Weights of a small transformer language model.
Architecture: learned positions, biases.
Each number is 50 + 10 x the weight over its row's rms, rounded and kept within 0 to 99. Layers, rows and columns count from 0. The size before them is the row's rms in percent of the matrix's.

# layer 6 MLP down, 384x1536, rms 0.046, rows 227-260, columns 1344-1439
100:38 46 43 40 34 48 31 44 62 35 59 49 57 46 56 34 53 42 46 50 51 47 51 47 54 32 56 72 54 45 59 53 63 52 43 50 56 62 59 59 32 41 43 49 55 56 68 31 52 36 60 57 53 54 40 55 49 57 48 41 52 43 46 57 53 46 73 45 44 47 47 61 51 47 33 39 54 40 35 37 47 53 42 72 58 42 82 44 49 44 48 58 58 37 42 37
099:51 57 65 51 39 53 64 46 48 48 46 50 48 46 53 36 62 34 59 57 63 38 61 74 48 46 55 46 73 57 47 43 46 40 47 52 67 51 48 60 61 53 46 55 59 61 47 53 69 59 46 62 33 44 44 45 42 38 50 43 43 65 43 46 65 56 48 61 63 51 46 64 47 45 34 37 45 68 57 57 46 55 32 31 49 41 37 50 54 58 54 36 29 63 55 45
102:63 48 53 59 42 44 61 58 47 49 30 40 37 56 53 46 43 41 36 39 43 51 41 63 47 39 52 35 58 58 55 21 47 45 59 44 60 58 40 30 62 37 47 43 43 46 59 48 58 45 40 39 33 50 46 54 51 52 49 53 70 38 61 40 44 54 52 53 49 70 62 41 41 64 32 43 54 56 54 47 37 53 40 55 50 63 43 43 52 49 57 48 32 44 55 44
101:59 40 39 78 54 69 53 37 51 46 55 39 45 57 56 73 59 49 53 45 36 42 47 47 51 50 48 43 45 56 60 47 53 42 46 70 38 56 55 46 40 50 50 50 63 47 45 39 32 52 69 45 44 53 53 59 30 54 60 30 55 51 41 56 48 36 34 40 51 39 53 55 38 31 54 49 47 53 59 40 59 40 53 56 50 63 57 55 50 62 43 51 52 41 61 49
101:55 49 62 69 55 51 40 49 19 45 63 54 44 56 52 60 44 41 48 48 50 65 43 67 46 52 55 64 46 60 59 28 51 54 56 30 36 49 53 46 46 61 56 52 46 58 57 64 41 65 46 65 54 38 52 48 53 55 54 44 42 38 59 45 56 48 58 48 44 43 37 54 49 24 70 47 53 58 61 46 67 37 43 53 36 44 52 67 59 65 65 69 50 58 42 62
094:65 48 48 59 44 52 37 55 58 57 64 44 48 45 52 52 51 39 43 63 48 46 58 36 41 65 53 30 42 44 42 57 52 55 47 61 43 54 53 64 60 45 51 44 39 45 56 66 19 54 52 43 58 50 31 51 32 52 68 35 59 48 55 59 36 63 40 56 61 32 40 68 70 45 53 46 45 53 44 38 53 55 46 48 49 50 62 44 40 45 51 68 33 47 55 48
093:51 59 48 41 58 54 50 65 45 48 42 30 46 28 47 61 57 47 66 48 52 58 56 60 54 50 49 50 39 33 49 42 51 52 34 70 42 53 49 55 69 28 51 57 45 41 61 50 51 38 60 43 43 48 62 54 47 70 46 41 59 60 44 50 49 55 46 38 30 30 43 48 43 40 40 33 49 50 37 31 48 71 56 14 57 37 50 48 57 62 41 73 49 58 48 56
095:47 39 47 55 55 50 74 53 45 59 63 55 52 41 38 47 42 61 43 48 71 69 55 35 57 46 34 46 59 52 50 52 47 24 47 55 52 52 39 56 36 44 46 51 48 59 47 45 51 45 65 77 61 70 37 49 61 45 37 55 52 46 53 59 46 58 49 43 58 54 58 43 49 57 37 54 64 56 40 66 50 45 48 61 49 57 64 53 45 57 51 38 51 32 46 53
102:53 46 56 56 30 55 52 44 38 33 61 32 54 54 50 51 58 57 62 56 44 63 60 40 45 48 57 33 54 55 60 57 51 40 75 62 62 54 47 41 50 61 49 44 38 49 36 42 40 41 46 28 47 34 44 56 33 31 59 46 50 50 56 75 53 45 60 54 28 46 53 46 56 44 49 43 33 54 54 38 52 44 42 46 49 52 47 42 46 75 44 51 41 47 45 48
100:47 63 54 53 59 70 51 63 46 51 50 60 50 73 59 35 52 50 42 68 44 43 58 66 52 43 35 60 42 37 64 40 42 54 62 48 65 51 44 33 40 44 55 58 42 63 38 72 56 42 54 38 52 48 48 61 50 51 41 46 56 39 36 50 47 41 40 70 53 45 58 53 35 62 35 71 59 55 46 51 45 59 54 50 73 56 48 53 55 41 59 47 39 37 55 50
097:46 57 54 66 50 52 53 48 59 50 27 68 56 49 49 41 39 29 58 61 53 63 74 50 64 39 54 54 39 47 48 40 67 39 34 41 56 44 63 63 74 45 50 36 38 52 43 33 47 58 38 50 49 56 56 52 22 50 43 55 51 59 38 35 43 59 43 39 39 82 61 53 55 59 58 46 57 45 64 38 36 36 48 36 50 39 57 47 58 65 51 50 41 53 55 36
103:48 48 55 45 49 57 52 44 48 39 40 63 55 47 50 56 51 37 40 51 57 58 40 49 71 40 69 38 35 43 63 47 48 48 40 55 53 43 65 71 51 56 61 52 50 41 53 57 38 48 37 55 70 62 67 53 57 47 42 56 49 64 48 56 37 70 55 46 67 52 49 45 27 46 47 55 48 53 39 23 37 42 56 25 34 38 28 52 67 48 46 47 40 58 60 43
099:52 58 54 53 79 56 62 39 69 53 41 41 57 45 40 63 44 51 54 42 68 64 40 54 37 53 44 35 47 58 47 57 51 46 50 54 35 52 57 34 62 52 54 24 38 56 58 66 49 39 30 45 49 47 46 43 58 59 60 54 49 57 60 71 55 46 54 50 36 50 54 61 44 34 46 53 34 57 54 37 45 35 65 42 50 40 44 27 45 63 45 64 56 58 54 45
097:58 44 53 50 57 54 56 38 25 60 45 49 47 48 48 60 38 42 57 63 39 43 39 62 65 49 51 71 65 72 55 46 35 49 56 57 61 52 33 39 32 48 58 51 58 69 37 54 37 38 51 67 54 59 23 40 33 49 52 57 55 39 55 39 50 46 43 58 62 59 42 61 50 63 48 57 45 46 41 46 49 19 62 30 47 42 35 49 41 39 40 43 58 53 42 54
101:52 51 43 51 56 51 48 48 57 56 56 56 43 44 49 71 61 57 48 44 51 48 62 57 24 72 48 34 59 32 29 35 63 34 28 47 48 49 50 48 63 48 59 60 47 48 47 43 52 47 36 56 51 38 39 43 52 48 31 58 52 56 37 48 56 48 54 45 74 39 58 46 51 39 65 42 50 49 42 46 52 55 57 56 40 54 46 46 44 38 36 74 56 56 50 61
104:56 41 48 37 62 48 33 57 45 59 57 33 39 42 38 48 52 46 46 63 40 56 52 40 34 45 57 64 54 55 59 50 55 51 50 41 54 58 56 34 36 48 38 29 52 64 64 63 24 43 49 57 40 39 55 58 66 63 58 45 48 70 47 64 58 38 47 49 44 65 58 58 46 42 54 45 46 31 45 65 49 49 59 13 71 76 65 51 62 62 47 63 55 50 42 49
105:48 55 62 54 43 56 49 45 47 54 46 60 48 41 25 50 41 47 53 53 36 44 59 54 40 54 32 59 58 50 35 51 58 58 21 63 57 40 51 45 46 44 47 49 36 62 39 69 57 53 56 32 51 37 52 37 33 33 41 38 41 53 54 48 53 44 45 55 19 73 44 46 52 51 59 57 44 53 59 56 51 66 55 49 38 46 49 52 63 52 48 48 40 42 61 39
096:27 39 45 51 30 51 45 52 51 39 47 52 44 61 52 51 43 64 52 46 34 24 64 47 55 17 59 44 45 60 38 51 56 64 55 51 46 64 54 56 60 37 40 56 61 56 49 50 42 49 37 66 58 33 45 41 34 59 48 42 53 44 54 57 38 47 53 38 29 28 43 50 66 47 61 61 61 51 67 45 42 67 41 39 23 38 46 40 41 54 52 48 61 66 61 47
096:57 74 44 56 42 50 52 54 56 45 53 63 42 42 68 63 44 53 59 38 35 38 50 48 49 38 49 54 53 48 61 44 46 44 51 50 43 42 43 66 62 57 51 61 63 48 43 45 58 53 58 83 48 41 39 76 41 40 34 51 59 62 37 72 60 50 61 53 50 34 39 53 38 48 52 45 29 52 59 55 40 68 47 54 63 47 55 69 56 48 58 40 47 57 33 74
102:42 53 42 54 48 52 80 61 36 55 50 60 43 52 49 50 44 31 45 43 49 41 52 39 53 44 47 48 50 44 44 42 53 62 48 67 58 52 54 53 48 47 42 46 57 59 56 57 58 55 38 39 64 47 51 53 53 51 62 44 46 58 30 51 58 49 43 36 34 48 28 35 50 61 48 31 63 51 46 45 57 46 61 31 44 56 50 47 58 47 57 47 52 46 39 34
097:60 49 41 62 42 57 53 53 44 63 44 50 53 43 53 26 55 46 46 69 51 60 58 38 40 51 43 58 68 42 44 50 48 46 36 51 44 27 71 46 55 30 46 31 53 53 38 56 51 41 39 48 49 61 57 44 31 57 49 51 39 63 62 50 46 34 51 51 52 26 46 49 40 38 60 42 32 50 57 40 52 46 44 54 55 51 42 41 47 45 50 52 62 61 54 48
101:49 52 41 63 51 60 46 45 35 48 65 45 55 50 65 41 64 61 71 66 50 60 54 46 76 54 44 57 46 48 44 59 50 53 48 55 32 56 40 64 36 69 60 58 51 53 36 67 51 41 49 55 49 36 57 43 45 63 61 51 57 36 42 35 50 57 47 47 29 38 33 51 36 50 55 75 52 49 51 51 59 38 33 57 33 56 46 57 47 56 57 57 39 35 41 39
099:56 63 51 53 54 48 57 55 43 53 47 52 56 30 52 50 38 58 39 46 58 46 55 50 46 45 45 42 53 65 43 57 42 48 47 55 49 38 36 36 57 65 53 46 33 31 49 57 54 61 30 50 56 48 73 50 61 50 53 56 55 62 46 49 41 49 60 48 38 57 51 50 54 43 61 39 49 64 55 72 51 57 62 30 45 46 38 35 40 36 42 41 36 44 48 57
099:47 49 52 42 52 34 41 41 42 64 60 50 55 55 32 41 37 49 50 37 47 54 46 55 30 54 30 60 56 43 60 73 49 51 63 71 41 53 48 37 36 56 59 45 46 50 38 53 46 60 46 64 46 49 43 61 64 42 38 62 66 44 49 37 60 55 65 57 43 46 59 36 41 49 60 49 49 37 52 53 55 39 57 40 60 33 54 63 51 48 43 40 59 58 57 52
101:52 59 61 62 39 44 61 48 45 48 40 46 47 36 53 61 34 57 46 57 61 50 33 42 56 52 52 54 62 44 53 54 44 45 36 28 61 48 65 57 38 34 43 52 56 58 50 52 41 48 51 58 51 52 51 55 61 63 50 44 50 47 48 45 76 43 46 67 51 51 50 60 42 65 62 16 41 43 39 55 51 46 41 48 44 40 56 53 55 56 56 33 44 52 38 39
101:61 67 62 57 49 45 51 51 47 53 49 37 51 33 53 77 60 45 45 68 42 62 68 70 52 51 53 43 54 45 65 48 55 51 42 49 38 53 46 55 45 51 46 51 52 48 44 38 59 53 59 56 51 44 52 56 66 61 44 43 55 42 48 45 58 56 48 38 54 53 50 54 61 40 61 37 35 65 47 45 48 39 50 54 42 46 46 61 31 50 57 60 68 35 48 46
099:50 47 64 45 60 59 54 43 39 58 58 52 47 41 44 46 53 42 65 67 49 41 61 45 56 51 44 39 44 50 51 48 39 52 58 61 63 58 57 43 53 32 49 54 41 31 40 42 39 45 46 24 49 60 57 44 44 51 50 58 47 50 43 33 62 48 54 57 47 45 54 55 64 43 48 54 53 83 53 39 39 54 52 66 54 63 43 62 46 47 44 39 32 64 53 56
096:43 55 31 23 63 63 44 51 29 35 60 50 58 55 54 71 45 30 55 45 55 42 45 48 44 52 50 44 58 31 37 52 51 58 57 23 57 58 58 56 52 62 54 54 43 37 61 54 34 43 55 58 46 61 51 41 52 60 49 38 57 58 71 65 31 57 41 51 44 30 52 46 38 42 44 54 42 41 61 49 46 50 41 49 61 45 47 50 43 50 45 53 47 34 52 48
099:38 61 49 51 40 48 37 60 40 45 38 43 56 42 35 50 62 59 67 51 51 55 60 63 49 68 32 64 52 48 56 50 67 37 44 53 50 53 48 49 47 53 47 41 40 50 62 31 52 56 49 43 53 59 50 41 45 49 63 54 52 46 45 63 45 34 75 49 48 58 47 45 49 48 64 51 54 53 51 50 56 57 60 33 30 34 55 53 55 51 50 52 50 60 48 46
099:37 45 74 55 64 45 31 50 63 55 48 54 65 54 52 34 41 52 80 54 43 53 57 58 58 49 46 54 36 59 38 55 50 59 66 37 55 48 48 35 36 58 61 32 49 54 41 67 51 50 51 50 73 67 53 52 40 48 56 52 39 57 64 41 44 52 62 46 63 37 47 53 57 58 38 44 51 66 44 75 43 41 56 68 57 54 66 52 51 61 38 59 51 59 62 46
095:57 48 60 18 53 58 73 53 49 42 39 48 59 42 60 31 52 58 55 50 41 56 50 54 48 48 51 54 41 64 38 61 36 48 42 44 51 55 45 53 55 64 72 59 72 51 69 55 46 41 54 83 45 48 45 42 45 58 66 39 37 44 70 57 43 42 47 46 68 43 52 45 53 51 44 55 65 74 37 57 34 28 28 53 60 55 59 47 51 42 46 36 39 50 56 46
098:58 73 58 48 43 51 52 56 46 74 49 47 33 62 46 53 59 63 42 59 36 29 53 49 55 24 40 59 43 60 56 27 55 51 66 45 36 26 67 43 47 35 55 54 43 52 67 42 53 46 36 58 46 56 40 52 53 56 42 62 58 59 54 48 65 49 42 29 27 49 51 56 41 67 51 62 43 27 58 45 47 43 44 50 58 50 64 31 52 57 57 42 68 45 47 52
100:53 46 59 37 49 48 31 30 59 29 56 44 60 54 60 53 38 38 61 59 57 45 55 51 57 63 45 47 49 52 51 44 45 59 53 55 70 46 46 38 52 41 47 52 49 41 51 65 45 57 48 45 60 44 43 35 59 53 31 47 51 58 53 46 46 66 39 54 51 33 64 54 57 63 42 56 43 52 48 60 62 52 35 60 32 39 66 51 62 34 37 45 51 46 41 58
105:37 39 45 58 59 51 40 42 66 47 28 60 56 43 48 47 44 62 55 38 41 56 66 29 45 45 46 48 47 55 50 52 56 63 53 59 49 62 42 40 52 38 58 48 44 54 35 66 60 43 37 39 38 47 42 53 39 70 31 51 60 54 54 37 41 56 45 46 35 32 43 52 58 47 51 52 32 53 46 51 33 40 50 24 40 25 40 49 53 55 46 62 53 40 52 56